Weights of a small GPT-style language model, trained from scratch on English Wikipedia: LayerNorm before each block.
Each number is 500 + 50 x the weight over its row's rms, rounded and kept within 0 to 999. Layers, rows and columns count from 0. Numbers have three digits each. The size before them is the row's rms in percent of the matrix's.

# layer 4 MLP up, 2304x576, rms 0.0183, rows 62-110, columns 0-143
077:530514539422526541456525575459494504491447462555480456510513489515550518472534442454500469520475495575396452562439456455503504453499432432495532502527429480510395492508451547514419478497531472534549502570549463471433445555391509652479557520403494484526572362434465478545557464531472560527572474453457435464610588542448457482474454508475544537562528475602455571471455465526474536469498537445504485469414541455412566470441414411528617
123:517539542562396512359542497467603518549460485558431511510522448497454559537515456538518479453441447461435478550511472545560484532501494515465390479498477540481404478484474461541450492513475486500530482579572525458545476537533639499555369505531586540477457468491412493531499535519582545435534514545479566439494581492464470507500533503429445495562494436619482570517499456564585559582441488516499576448586564493535489457512554528478441
236:494576510573523517438509469499501477566453550464583455469513477517476495491484482520587517520526519562488432481448490450454401476527564539467610516500475450512550485501486521462476391539519510565441525517457493477460515547542435536528535535489580580450533502502472537556487568459449546401511474403602446500515471527537454523439507562448538503473493583495424424506595401545567581494470532533603423496518403510533488555520633613467619
191:522541446575530549404494484473555418474507534491419509511476531606460416418524432581572512566501476571456506398496555453545496535579499534471539431421412499563484501541509541466610549533446577500468479492559462460516534577511587562484566426506582501532469478521506493608406436488506541473546489486502508461434472457592451510484454447517470513539534457457435461504512428477543537572525426450531499561547532476535574486556544554462545
073:499515423428594399569524473518432470513494444445599499568547556494525499564482563549482385487480413538486518488471436462535632518508445560383562554463600472415564460508537468476419472523555508433582554443535547438479540555487511500510533564521543487346536397446446500482483513505509527540337543599468437493529545500536518479445496589496580494430518398495527520427520506459543471487430551495516489497460484497442459469458529507603492
075:534493459552538517464465497421512505445409506470491398492540475388531503496510399550473455509530501602507515557521486368465413491579443472496494502610529516556463551410457487500534471495529490612480455457521474442466429510478516523593448537534505423464397490498461414486466509515475515518516509450516458495618535480391492477600531489479469630434560460427457569446559493405460511507522480444437459468515445476575469459476480520530524
085:472500526570407555473440515444460535419441451539576470408490418488469412577521483534507541456474495581553533493474561465431491475507508587494578528525508496440516479402534548482497459521464558539438539475484445481523523497476494613601488502468491474412550500518502465483483427573586503428538493528468489446526432508446435461579431519473502477493526428514481507531458481492536458505546529472558481553480574555578466486555500448522443
078:527455555552489556530436452521492568540457549484464526434490518511429434489467376451505434535415517500514573480454493422533556494586515450472544401467423537408475532492503481520505499587678492440514672530541491478524507478375466523561609476409499485396355405519472422512541472516511456492548425456487573463526447516469464456434530533541447452500455450516514528543548552404537497435526472537497482487550497539478458502516548599414475
076:529493513438489610452465510472513499431417493524502537511466528429558452520418474613497520499589458493493519535561568508464473466514527497432519501462590575477523556576614539540558505444426492434460502497545579491445523495537491461540423513450567476539436538452513544607555412525513495417526547406629472526506528504465471566357572480572478529368525348498488507449522513558532495563405523549506651471513534588510571489536525521398515
078:498665589517551624541487497470394431406629518499477520449425445459536493523426469518491532454460499481458473506506437416493478580514591456557573513504499506513479480494600505537433463617575499549462556477495467552516561501414615635527666553430471584526487528522509423482496460556481460468553527509486540551467453579451473511500517576463489480588585440417413549504528551431519460519454551430522550496497584476492476501478572488427392
076:519658496504493478512424580462524510530491541498441541488480483483489582548479561469482554514484502484454510508520396525405606491336523460469564570414500494449445466460482544466451513601555500513503582504477474474466545453486525416439507517494528549567565458470457641544422555562436537570428566476433521507559491650450508405427481528523471446460555543563503460569466522589382526547467487473511566586538560558424531488532460452553465
088:476477538514522508534506540496437551497534504636444442587507526536557545467507610423494491557420480534489492504531493517524486464516471524615433507485424486449511455477488527492463476485477462583472453455525502516514589510478509530538629433488469500513503589536427458508511454462437477532526601546493562480519570613532389459542465423529556502491418531548522557480599502564584547534444490566377336507522506518495482568482428430542534
191:550380494516519501562558483496541472473476533468385527551389489514452503527579454524568535531416466566387513471513479521432480600554412503586432480421512331455558548518503528546478598533443476485540493489518560503529401455597488446416499446514555462607530553388510483477499456553440529465453564460459457537521577436493499423519471527475513537416425584508481468483485479488492531529588536459457442525475468475458529457535588522477543
082:532449398478513493418561487447549507474542497388454556481484454498541417491514487512508536546522551554580550488478590585475519542494474447556550460486520460557515481545556540611514518503450588525482452534575583520612534515496573630457499536550486507409472471544565476488456409537508505484414479548638475479484407509568523458508533534485551549497492471531453353481516468489566440522512497569392375416536443523416525509523534502410575
069:437434637453480528499473558548474445531400568543552466522549502487510496510520470481526512510462499499423447599409480522492434418522455517433464479527566546456427562508562464540449518451582488516530548441461550484613432448536489428514482415428482530497508517392452411485489547564444485389535470528539441487490526450506558565467510383504517390461523476512531448438525516652408571476474557540523442464542528439496574515484473504548559
075:461508569533561541543419603497495525554516590493574499429543506500507603518441508520476480519462431524471479477529599432510510485493439417526493498499424546588515508477577441466513569369447519545554594585478494445437521449478611500564505464497479470601466399468475448442526583488476430447464483443514462430486584533451553440483480517486500509498497504431466459458538435545473438535465472606500493384481560489436546459431516493625541
080:481552530511420543511632527492562462479553486512464443501431521494559501562466391497508490548505517400594423431473528481415453469484485465471570457556545435537561527525548536458491502521543516473468505596503464535468519552541488446495543534563521442440495557499560599454451488651538581424431547618482469494476485530541491525530479431504540474468480493455534531450401516447458505551551483395489622546505569527586434511493488479496449
121:500475483539467435537478507460509494540549489556467505518479471580465541511430391475614535456415532498431563512510376504519494502478517508431538446512486557476414443564644453513510496493590473450497573497531419488566423512544530495517507446445490480480415497537547448540538425587565526511502527659558580386544490530530522453529450470443513476514547446538584498560517540487530513515552464400466474501529579516608491461493511477558463
084:586474531507599516490508489527457481445477476436578496426519479511530435455485493566495513551468511450423587601570530550552515592496532528454444478528416557458526533511519501501568511536531405503473432475601450508521450544488413490506599499478520559591465508448613536569560501548549415548533535481557454515493547510531453466492471419497505491447481483445463502403552543418530509506533490443486541493540469522576560428462571521428570
080:492444425553454570469545491452569525490524474549476538463510515543511586495386464481512427498458475535515537526446514487514500481442538423511497495491461493504469458457484419561477507547540526549516506390516499499496470435444399491519556509476460531626489551533536491448528461515470501407537520493440453499532392516470465426401502544454383460582582409473518526456512475404459541555575520585495512584505417561517550580524612494585530
108:549566435530442458436456472492465458446442483599552408526433504541502556465448530587446527493574452462487483528526610422525494540579558548482518480497528518588491545475406567515531576532498543497502517526500556485411541473555466378457417471482602473478537432553467562557441483485440492540483568457526476502465472529506463550422515468540552443513458452441395570568492472543472471434523413553457399484512525466422611461511544438495532
112:490406521486405523466475533448507503542470581470458542490511446493487489521437477513635531466487555453558508470545589499546624443476380524493456484459533564587449503523586517586497504538480484541430432566539592460540389529558517490426511484391516550489492509496437551502466469465469531550529475494496588521452440493605534533461447469515435514447492440539604554519576473479495475458473529369464558487563543499440535523516469585405502
074:489416546516474545541514580552449520499552526573516467492402499496521486493411404504541530495520491472532485439539556422575562490535476519495611488501453538461529584431460398437479549589525439498555511502467570524465422454504497436486445457600574503375558445511426519443445518418522551596520508525586552441478546499441557501550461487496562479453460551521494491549462425516482420621506490573485629556436541542509526453475528489496506
076:542470522489488519466545565436570563553516574524573521533558451508525599591398529523524453463413481366494436482486491506520478571474463505463490484411586486454516482581425436464533475546511504470481544472527485446468538484541434479507467528526509524479618559559464456470577466511472469494501494543391385497476497607467443558555458517486436465426517535454420541542445464451477478495542453475495511436404473558521509482511499571602494
081:464464603460542511484490472507468489491562469499459519482457510510538632513408506488518521506492492528378590422502623517515497472426559492475656492484497496486492544469420428577504506550469446462453503539518592474450566507460547513422527551491578543392563482523471465426572604438456510582380522549489533493510528482508489513598516447521471434512462555535426478551466551500511445488507416463539485482477494562505542396403496560513475
082:502548511473499511465527428400557473487443506552469538508553446427497521542577597526463548482486466506561515509550469528524517507542540564508587510431488485480503464556473478478490492548529620504450527408542491446540462468545412533541491447530502453448484575500520501473507478461454524533469590548447497544550440503565597545540555502510477489426437532359418501504482537466472478481529499544492557469520436490542527536556576562484504
081:494477554447540434568450474492458510554550517535500523471494453505490609559508476474452547465590520542479527503543547478514470480500450562577466526550454506598522571436512510415425549536476555470444505544520467519420499477493446490431408540507519458541435508500484569404567435437517455485440540434543517474429472512512518545586619548475450516597459420485489453365455459606502579458525469483539486486508464465536508521443571520487473
080:562451527510434411488484535453542485465538529470500391499482485531541423490513424536519500521491458469516466579462583496413491560503507481605480438536524566566547514476521515525565490424537585470514441572521597480469462537439516461530456552537568538426505521590533393531503495415526470439489574457508529476529471534520463446554540457519593447561401544455550390467547501481573471468599501544511518544473419590576501520458411584477555
147:488454565519481510555488595420499498509559481472497469501487467496509510465420449559436466499511489443470507544525475462463434510509410480442498514467499489554449487558548493579532546447494498491500558468544470526540409482484459486473499477498456469430530526540603532442448553485471515527541377515520627405428482428539612555542487495582403520515498523468488411526366421574634567452452554487469503570602552537502520540484467423402525
078:428446465515535545500609475541518514504545553477559521518418458516477450536466503451525559516340525412519557530439517564471467532438500526572592522498477528373535467493534517494529445506493498436496620521507524504527489442517498553628551514458525509493536546464514499579553459504513501504489594422392429423538406487429561462514496425617550628503539493483524424468517536612540561512491392496521628436574498503509485431585493486506534
116:545511539476433550487503480381516469424554586531540503534468477564549497530492541466538509470607422413465472513656453415455535513586435531485473441381440493563513488528472522394459631521491492473517519442594502560478482504502524436488450434512477455476466522490430492482456400456480544454461502508437573567518531494520508450401521423523552528449523587470531469594501446502563561513498492484512468512621466464558578481512578510477407
079:619533481550510526556500463495555505464481437437435425491509577493422501559498437492584458507612509447590560482520536508596603424549437497528542526513496493570509484453431538515463473533459514561520546490543575494507471562478576436547549505597521533505377484470567456498519551453491522500334488490535490523531478479498524411492502499503454478439526526475514500398507576557501484416525471500532493479575466593566411472550482485491495
186:541501456574505562446492491462530430453498522477494493514492545585444472410511458585509586601538474542400572356496542421596523553585500585491533441432431518550535515525535559426608541534467529493463483517587433466568523557543560558491519454452606468544525513485535511594383491527555540485501519509496531448430444441544448469466447449521477500525543460450476492534489451465585512527561472410557512519530522440505571463527550512488590
085:473423505553451537487502566536555487516485548497448433500520495519483531509506522581393494525479448537486524474593494546560507552395557387475453447476519513567481514514393466540463507500531556529510461565518522506537506601545523499482446433518510433428506454517484532525402488518508556516554440377458509490473541561509467495472461590519523446486416479503487488471371509642531501490560541446488552479497429518594536558520501468475503
076:447485461440476480497508616465463513480449460526509353486432551528489439462484569518454529582543364469597439555482414467413517577529449504509424520462473514560447495518532506471475506457539482423419438502506427490460520547488500439436450450523528464486488443494547505478438580535507553550502502417529512523449537422494563446484464544477542504459485551505536457534428441484376565457636541572535459566413499498479523597476556471456507
109:456538520434515464505500520481470471513551509574482501511497455562431484493581510545500477593474530531467546497455534522525461475573546540557514497468522523547485436561478561512515482493509549492466537502582436517469570443490472496390372483528521617549537456514554627525603530497542464540489462541462516501524443558478498554474607559478493472471525508416531490516441547457479466499374449460496591554476626396488577475613356467530469
190:565511465577548538452490501431535442490478557467437493497464527579456494445488485591560549554498466504444531384499577403567502537602483583471526411458463492534449457525538593464592542507472578512437510509508451465589503562553554561446538460474575489583546471488550508590427468505532536457528495506491525443437471471550476470476468410537436495519535440464472497494516472485514522550546485466499514510522533448481586474588567524519562
090:590491481565482543488518566446541473524480495440521554523530501492562408504420479399416491485507475480407480533500468500551540543480504548521573539433551480589395479465467484593527427512491474379542476460478534529491567569485475522514563504504517635455546564506511482524597512542515487509503569586474595463547508472454424602533439521535561584496575556414385400498515534609490511490504580393525473521469443590584435492537440495475576
071:504433512378549547527553446572421529544616552522595542505484452513488454549497510458504472459474485516436514484541539513487568517428615510387523552513668513439579577508515473484496549494538509558461580449477614461433511495484522472528497502476522456486554447517414543495499561428499495540339452530531617487510547577505508394542423571520475441506542493491543461505507587588446525421476517555532515493443569529581480567519542513447451
081:532494469590551589513548474491550431463516581476436454484446501429541534469400534527508509514539424522442397594573506418415567506524541556465449540507558484605540472475495609541515516579586487473458526542457466461557507512581534461529449480543492605497424559480596566503444523448479496501553489526495493596467526428536441529512572520529544440549500456417448497451607556465494457395574490578479478497469462468475497433536481495602501
077:494514522566476544512534522583438463487465533593498444498567534498459452473456417526412469408510525575535540480468450561532506510558508538430501453508488462498460473468538479528472419475431508513526545494480556504500471365500539479508586462502554510547498552530494576465561508513512466446464377565498486507479549414536472452526550386516498496525521514460466527493594487456381404428579464496459588493460474522479511538513437534505456
092:513518494459584477482467540523498596447612583546438625494455428456562351465455473450454537489485455461464515523540531512451503579495320459455558458417459464363481405512382572566520512573514554493486491572520601555553537535542545564524424420526563478479546501468490445548494427543423534449558537514509411582498475455490502546489404508470534586468439469507545499552553367535514593533535501480569522542442607528489472470589568497468413
069:481520482483446501517575456569542533582510522525463463437479567555540504511551541498534459557472487494565491500509500428653598578551504440624478534466393467511432481550414466553535501485556545576502551406538581495435439463525514590512601527490507500579534576478562424553519451488515482418514442572472529561550450516499561531516569543468431422560503457569486483533468518341543494531565587423506428476451499449519524514456508525496520
077:507442412439461469492544476511508528510547528484498494464471615466511405530464438538491470590465559476482519462443588494520474462526456460473553495545533507478494541489508473482558532493628489481482417410529487579482549501573434500521428454517540413420585453432492467522607403423494436491561547533440506459616582442576451526523472490582512488482475533473513461560529529489482424516437374557490390476429490451546494518501497481530533
078:588430458486510438400504609464558503523563493472519503535438429499495408421469426475481472543502467597444469523496507416619518545472518478498431529469495432559490509536445522510482451561534484514569479530535473654538505497575481450447440413375519442562452448414435477528560440463479499461611446553491473471514570411480575529519562617436461473525529547475538541513554505410516392652424526490447393500521445560474547476441533483530567
130:514461480498420575317445521568505515491503503482513515510498508475443481510500495556501534473546407451472613533451485557605579423460411488483585480468471496528433462453485509525455393489433546532547646566544513550412416560587482522555468518426577513492551434587403555588469542524561550483494461515473480519524438519485449410520449522527526476535476520529515529478499473475528539509554488514479507395460484406496515572535514540482505
073:541480494539485478448457487492451488441473378533534464542456535477442601493523509520477528559463507420521519533521471489481437453445413576454486569550518525493475491523464577510409482517362438428522395467515462453499570465537494443519448491554491527466506569463555506448440518502484496438460507491485436499502474504539453493543473466545484586446421534530441600550532529507481579486526512485499468511520498520460524579524467485522514
125:481508529429492516457524470496506498410394545536422484505432578471454468435576482475483460558474430439404565453538557503529476595490567566536545562565522477478593467511505462531501545524603471500469561490436490524438479477526440419519506466430483526503556461454531562612514550497454512442571444432480507563501419681468489464400574534518446408579454573536437476499460465490497518561504462535516472477503476540458498539572528460491461
078:465433509425499546480491470499549558522480406502472469554472508549553506506436450489493497505465513531495534522534477440571518547487535487555578506563505519558556522441474490401521541440462605534536380543551501531580513496436480461485473560405521481527557501499396509436458485526470481596431433452462444476564420561538421485469390540516482538513560630616439453432417478417413540534507471531454479502484503440494507423460542406511458
# layer 4 MLP down (transposed), 2304x576, rms 0.0091, rows 62-109, columns 0-143
081:509442539452513499423478388465460502584569484521585521503428525484421524528506505517448501473588528398502451418564507519363459452463486549511477421536521512498505544497500447481454483478429546473441441505500518531456489501557458541462466557552548487461502595511560532588431593517555468519432516513507528522422513483517474643476600485409555528543537469505493526531471532532520457530508488526558549520597523517534498478563454561555383
117:483462476461549532528531502388434526540500444400547570518547486519585442462544535497500484463486415504512516503480591504473450486478509484456467525458577425450515545483456524449539489526519539537533519443515551474466507427473406580525504544441396504453612527567597516499520465513530528561473520382587448489537379559505513539483531608435536530503549464419588466460416529512408474479504521448472477455346412506498490506521510564583534
208:493458488505556539479522528483449418534467465472487527527494534484483481406453461626530543539529540558460541496449547473522430507447368516527415498558559471494430556498546564431460463493499499461481495576487576493535561432548454508568496528556409402510613471495531526448459516505526372476518480486473510534554570468423503551477394487547518443499531516455506506496450401530445462533465454503400512552500551573438406424466435581527515
140:520542498630462493424518464374482390461524551460453492460521518543467451459535434573528510575542501534419505346468577440527474586507500539467538372402413487579438466520538535457671571492491562525496502531513504513538436574570520539496481470494605477568571483514569506584431434451516535459483509552472532445460489477578457553518449460530464545506542431395478465510489439475483587564553433462521494515518549446498545499534555550465520
075:539429520544565500502440529523559423578472542430445412426420489474542455410429434487492474566537605470474582570496423549396379512474558425483446455477419480605449461419509498426476569546533515554533548516507506585503422442547368496465416548469536498506451503522497488517582542505501483474466561549502530509535508468487499533579548474529548473584440547448471528478584474564525478500537463576503510528489524492522572526511528430416526
078:484502492508539512483457518525514543443483503527498544506452505523460525535465532478466551647517577485496483478533556578462581452436499520512485495425424448436524482518569533461584543524510536458520541578435542568502556541499551553372508548561479567670542529475485591579595540417557423424498559521542505510422507587485413516444483447524526508549472502455506539481507586491485490502550519455491494527530535524560555493548468504493455
094:547467475476484491456536557523549542543510535465453555489539470540516482397445606477417429531524585565438477515492506508564468498416474468519362532447530445509528539476503541564481399468507491498398439517525527463549459556521575437410505557486576525544472487489470469561446508440389598445497424529446460571417490515534557492492571606475512466459500562443418552479486511509473499550449588416486481499557479498480494537516447526494554
081:447522502534574473468538468463522567516474511500523443636501576625525511464480516420479457617495478546563500492480511435469445420511470475506551504514497476511446553468451481477646505449451575557453494468506468569477569462649460445448439474609472477469500489552543581389389499443557454546507556476504471517533501545518522491502540476480498562554497508464458502579445536417487547536438514489534474492482499464495477477538497551505420
084:515541508544480422561450474498512523607578506503521572427472545564532547464578454414520490454462538460509540330446525428523549415516412423535465474507486517444477524484413537488561424486486481445572493533506497513429517489439495451508562437478412490564440454440433482490426558568540439574566497524442522442488560415541506486504448472466475430567470552416483525597561525552480579521623470449522484409448540456514426506482483496555593
088:530333469432583596486488523641569542544424505492540442484478477567477554512539544509527431524515501514582466546471528542503479467471447482531418512551465434501535498418484559465457515489550517493463445609468529525482404464540486543437430529514565503432591517469555496564545563496552506473535493505493478502536472467537539500463397581604509548417450589469556526562367485463505392543546382479379398498504589449509470518471424511538489
081:430408565483512473547437386539496490572468496492538514524534490422474517486499505458531440428514477500529484304420465585451491490486522487458557520549474503533593504543607561518432434440450516520514467484551508460504456491502480617529554561567522492477442517477499457556453557496562537589600424569563577497530435522605561604515548562485524517621423524474517440441568455460551483550536499471507447443499501433451442629485567477511446
096:565502566512480477570436458523498509527398514503538505557481489503438482589506521543500503498523458562528441396447540514517516490478543541489598462554430490549544483444567467443640617452458532508501496556437501493531462512562518472465389525531525470517564501491448538457535507428597496509455492463542534508467468445461554562421579480501538447463462428419476447530510539496513467472534453541571533536469480517444476549426417537481439
176:523554453563419556436462552486436528497514460510570505481534459491461493513457418513413387422561480457509416510481477468528417527549589510466487467475499556463527493472503533461505516489523482402539535533428495455519485581535495582609526564574535548476468443420438472428549521576524465460530499607480458482530537459549481553523503452463525491523548440528449447441424592482448464443458480559505467494505597503560486585418456479488399
095:519413462530467468481634558518443436496531466550472510534483511554533536491459531523471563522536459489490477371528568424510559461575538503463452406502502473453522484402492444472455464527574467463534511446459522514427530474524493462494521453508576508576566528494478428429579450495448470532535528435434458583491576403440560433489480515572456472533539496544513562540523590475509469447486432467508558467510505532565502478488429547541493
065:547532548530481394535461400501433445505457542494494476512467544461482494463507622463470492592400406589536521626465507529523405447515422452587525546427410454528459508447529504458473532515502541542523496519570514513536543526424521540522515512409475525514469515460512503535569487512563441505402454474566495565463490515507539566580533486483565543471388441470517554509559548568549574493538463524502504480541507511514347558537459502467478
080:568523466494600482537491375527550578461455486541490525514501482401396384517456518575545426520508522503497494510596497510506447516497421527461509564482492523461451458412520550454532486574482508463485511481570471544561506464468525513510489498565488432452476537494529537588473509476590535498517553566494475562490440536505491494452529465567501580540434398513464449524457467526503569510479587472399487502614510552520446597476535501479450
079:494493499436539389481491520535508497449504526441499494521534534485544526401513487473480448511521550427435538497480501542574509469498604512492504516503465529433352426502459514539470471495400582546465397488480480527408514502524452572554580471441472547493444474496472477525427569432418485595460432512467477529572451534513450523514501556445460540541509562505532491490498521503549532511420492541550475415565538471428424446571547458604494
131:521512418445504551466542565540538525529481541393511531535568489400533509461519543568412477531479395535569434513387527570533426542460536537541408464580411436455477431451403557558576426561479534497461486499434576570491625514471526566415528499481576490518543504548467472493466511473453466568480499455428497592455534457462581631463533594409584537446441566389491552388423491533468518454341537538467454519537451508472417514527476576416528
094:506540489453458405464460453532479493556576490479438458539565457560400506578461534529512550572548536541546506306422433461482546434515401497501490457478498529528471469480460476509578483540500549536548496589500520453478585507621607444430506459547536454458483465565456482559557478495514476485450515528432462552507447481408414528451433534504479528560525504545535422557425502589437516474490472621516497548402450544547433472480496495502569
084:496492503428544442466533416477458482390568547509516479571515437511533410503586484498550574546520606474566426606477491499440451518537441481587541468441482539555491533490489492506596529478518509468519403468439551539491550557547516473500490560485533472420497554576527490553507537431487522574460398516546672539495533519506509564493490496534532470516472428381502517549415522599490424522461551515571406472391543479480343482537540427536468
118:418458457410572519486506512513528600498532561487506577452492475446500414498511476468516496539445548536495514425513401553403506509463516439471477463580485472463523520546481525468544460562540432467561527420490402507538402486457555660527583492471473547489419548486485492388550488561555488529564468499470436476465495538510482481579528548483528467523591459546589486445568492449548555527505530520497582473468425565572484503568456536490430
122:461485493608546445495496542527458469490537419438469467544491541410461585544564457522452518504559442475482466387483535466472456518523544505425472472532552494509548408457480453491687525422545535504510563363563470537447600516500506481492533571513547466506483517496487525537540498492521462514463573450581459499575496512468426450507468558487439456508496491451467465543458453496517480474529490582577476519529476503498448441482454436605467
078:511562507610460460453473543550492571493457479516515542476608434453503514594461458501403473505451559530463544577493405518465505493493518407566526427495475436539508467451489502538500550577432613560521556464604523516501568517465525622485541503527479423544459508562481512477572525541548483508552520541376510583408512508544484499548523568452522524515601491584535500511609500481512570493508532546486577492499557468438502476500535470432560
079:457538493470550545512585389520475511443395471494534456586564472613499468428493464508466502536605560476470609554483550539495451486538503476435509519538393502532472487475494498424494600421531472586462524546539544544482491537484481533493598541534517580523527521500520465617514508461510589569518461459517546499463452532574550627524513410376430519499498476507486449601473482531547558485425515503541454493458494485428473407450576405454521
084:525526479498498561477454480451517429473469551409485534535501435537473499517537447494438466469501511523488501621458479520482431428497455535546520540549466544529555494513489563411513458463562552502464537527547479527556428492512411575517497450422516482602472484576497501463443473556544491538472527480534516565409499496545530510503479465376466500428465545497513551535473424434456486487467482486612604524427471442452557584427492476513538
095:534485528454450468576548537540542476491477458492507496451355555545479534491497465515536462568513577509427468360524507446457555417486517364490400491528549469566477550442486537549576472473520387439499555562471539483480497572464543477390538511487509590594478402520500443459531452586526472519578488452479550473448591467443500483462499482596519378424535519552543463517540437489456482521583484473519528474471466485497528379497432441520554
084:561459432486485541520536528538528411431518476464450523513483443431594536435439515489484422542478572486541445486558545489516467503500438416500496517459493560364436491531431474585412502481527482525532532452523562517539399461506465472559550443462501558478479477491565468579460507618416552502563481467480563486530491483556431497515444443470558517473535532484582515568569565487484448490493497464467483573479556548484515510467446543402541
091:501498457386622482435509544530534549510499483545457603513547590457507481476435543447549547426497508448477457421456403513549507461526490537441481479439573408447412548518426471497555440543499461514511537415523468552530540505501493540378479545570479571568486457393516486602470505521439454583473467513493449535471558546456485483476506535569539462495539416537512555562492568435515476502432510520493469462592511475469564394580597405632438
137:486504462485482489507535453546514387517490494495498428518526454468434501453553509448559519538496469482516514398542568551478405473488560540530545458559392459547498515458466491501536517502544586518502483435443498495451564531560475479499588560496594442532450441462435495499511510499382497438534503497437389667519486452417444468502567502425467456531473501529535528462480517416522538494512471570541550431491407457448491358555573453517557
075:516458593557548430491463502516446509502549403469373528393562563478493444469504505495460386537480523499524462535568428456551596503527517447489563483540537495538456457500504539426662440410457559476627411498458494467560441488510512488486429520478491489509486525550456461366495539371560553457529535496575589573466646523495467608503419527630528428608463470511430551495519475569487513461551594480436536608444449472550545402468489564525571
128:429469487452531490493455448598516493588434503469519533513546488403441483503566446519430493450511515537491443457393440546456408486376513514530551484580489448525487503504515426560509477507509409529523521500423558446490475503494507569496466566462588499473522445566532522505528543530553493471488465484513414426481503520450486491548515660413476508464430348547492475399428599540417432429514484562481511458427408513491381526495453507499513
088:471461530498537391485501429437472555432496490522511516473456506524507475435501541621447440523367428476529399542477473459418453504470580549425408442572466515477484513585541509476522425511553446464529440504490416545525452451485470517458437447491391483518441547465549394474530456504463529549504463491501492424458529532459530488514476441538564393563536420505507447541500475568495546517412504456559436538506568444577552512508515523524478
143:502480520618487515444525478405552373460501534483437477520493506591476448455510458534491580585469460492448522276492558517550507583513508567530521429419434479562464480509515575515640573512461600525483488534590494503545522565557551540510482492483602479579502474462563487570403438478509551474489515502481514439485454465545473512520450442510471556511549462438479455487507430457520537540574399477514488527494523495498575513508578573481513
097:438453532516567511530396492549506430480478523467536509452506493449470415586506454437569416450562484462476525368495579510515566443616553568506511611581570453388491501523531525518544463540447457496406480461567408502495506483581482502628541573462541565519556487504462471535390557554472389479507504537477515561490516472464479462434492514533457535523584620582486562549539451523486486513520475539536508567455432476513463491481604551561498
082:528460445425541450509480478526495445553525526465529526545509480392483538463468494493554464354559626551536640463516464562484544500457603526453482423495487529505448489519478517546435504520461510530496479489575546509484425480535467558542511602492512504427482461475404480546526465480448452439525457518429502523614513548524381499534589537630561510535443465566500552504527519511557547573487471474578498450546488499554459415531523508463478
117:483371408557471454444551500502578426519551415413580602447502504517608558450479475489470535473433497446533546644471398430425566474421496491447471440450433499554527451490502479569464422502501495493495383520465497469545452566407513521537514509444491485505476507447507506424483513484536524500491515496572484469542543481543509539529456456522535458537586505680513479369511490443474599452598488463515462506551413498507477441511587508489511
155:547515483595490523461501444405527381483542531467456495499495528589449441474547441556527579550488476531462493314487582475557477588514500581495562395430427455573455477544512520532636533492476586565496512516571489471548452609524575590511479447509567453564515498524554486604422454464535540469527488513467531424462491467579483472516438427479458524521540455456472468509488446522521542539554423433518506521511543508523560507545527548468524
091:438453483470489484411530411543435478542518494471468508522533452503422500546600549472586475439545491555615504436434521469408518431490539504546540435517412520480549483498537468394511469405490578608477544582453566484485482452534491537469488487475530472513479549528510463559549470435565505496416514406483480564499467514412589510507596482579511521531392483473547548521478467498496526465518467544479449516511531483415635497461516525567558
079:588578535596508511522499519476534459512451421513398488524522503443451446403505451444490435427507487576532528655479481468552490537458420477546527494570467392528594462520531546488433535478530476590560485585500381508491506493491451537458431459532458545506456611487522558466491532407509562475440456537500520455504429462591514510540555477443522441479448510377449569509521459430538404466419455591527483482476495464525497564569543533511508
087:547525541496447467510479488528450491573515482467607505489514515535439500590481500494561584500524446556563494383458494544503468450611441416534427555479440568378462466472466459483540471551499506486499554499527402511549452577449521532440602528500528454565547482492470449480523502421537478446539500534421509480547589535443491372395492478567482555561522501536422539494449509504471438517465507521585455521424522555486477392422499505509504
080:494507440452542455466432502422458614477502427516462444496462432529503479520499463532491536564419466501480517559420462487475516544461571446544441594593498567517631511483487490460536471475475510418548508556553428540498597518497436604473534515570496502554420589554546502418578478444493479540517508484422460450481518480582540496524464549596472420625474443528564529502474525483518485566444593470497485555513551426521482455548560487620559
100:498485497525468458523489532477452499488422591418497459481499584488469570488515594548524493506463480617561533511516467484506490548433584532590531479521505480537490442425441474500429541411534537535500561495417533464443451476492530470485586581550523571477479498535492524469531627493552490558509469499524590479570546573570462423626542620455438449505412504492544475433505595470495475445563498443452535440508445359506522504472511427516486
066:497524547550519437426462407516493537463429480583585514438442363501428468511491532471522478511433441533517532534445513489424457443466492545534536553585511474474439514590585654527649426527501499551428452483471448519489466488503464394513408501509538494449496490529417444535540498580572506552494518529524586510478572550490465503492426466515564528444561448463558485525491430425513473440498564486501501584477438531425526501533541475550538
085:543508563531463511530424536512438491522556486437512562556454511512527548443444548521570490496529395538536573636408529464493416496419536455522518418487545374507519596517514498417609558515543511504546553558517485483496466502547500427485478493533513511587559551508504499420454573453509527565452491452593497550405484515488526483582462459409493447428537458487506476482563463523494474470550463506557555485521569529540573426522482535501445
085:496604440523521563481551451508593535488542423572473604487496437533478502491503605481518516472522472491558539373568486505420573516626439467466415519558532591454509481469538542515539499486459557439494403542453417455636471545525556417564534613593550503542562557510465554452434474476536479527503506470422517451507557568421508539508501470468517473489469492546471561508527506508488516426680450501485564465474503523428425351471471498445516
120:468486505547561435569544498388429502555468445444522525449517472468523480496462508488480464491573532533522418580520599532402381500520488450575476515475530425515551519467471458489520593460556479520527455413496605535561557487485358547481508559534550578469553595477569526407513447485537444527479468450495537496457469487501553447435566493496552536439561480493594485415508487454460438473556542450437433564485516551530465537426438498560472
074:427545547422551571463455544476488513457563594501453540470528457524542446548460494510536518460503535509493559382474527533493608488539520404448439488479493609500433550540503437521514469539492506448540540563472512539548456613513476525537508519431566424556534461564475513552578510599466478543556517415503539524532417551595542587581523502449481493446540481474536531512601426540459391529569544489484541525468484403543565470482529516453480
111:488541456516551435538503583365569378534521467457540491494550470458527437443474422529498449514617544519556474321456543520453410463510498464413477517473438532568459519468451555497565454570473512528547520557417519537523477601461505604564522528553500399578448519456435523439480526591465479521531507472453510402544436511605525555507506464494526565485492367501503374522543486479491531462503412451476437444455603485513487405483423587491520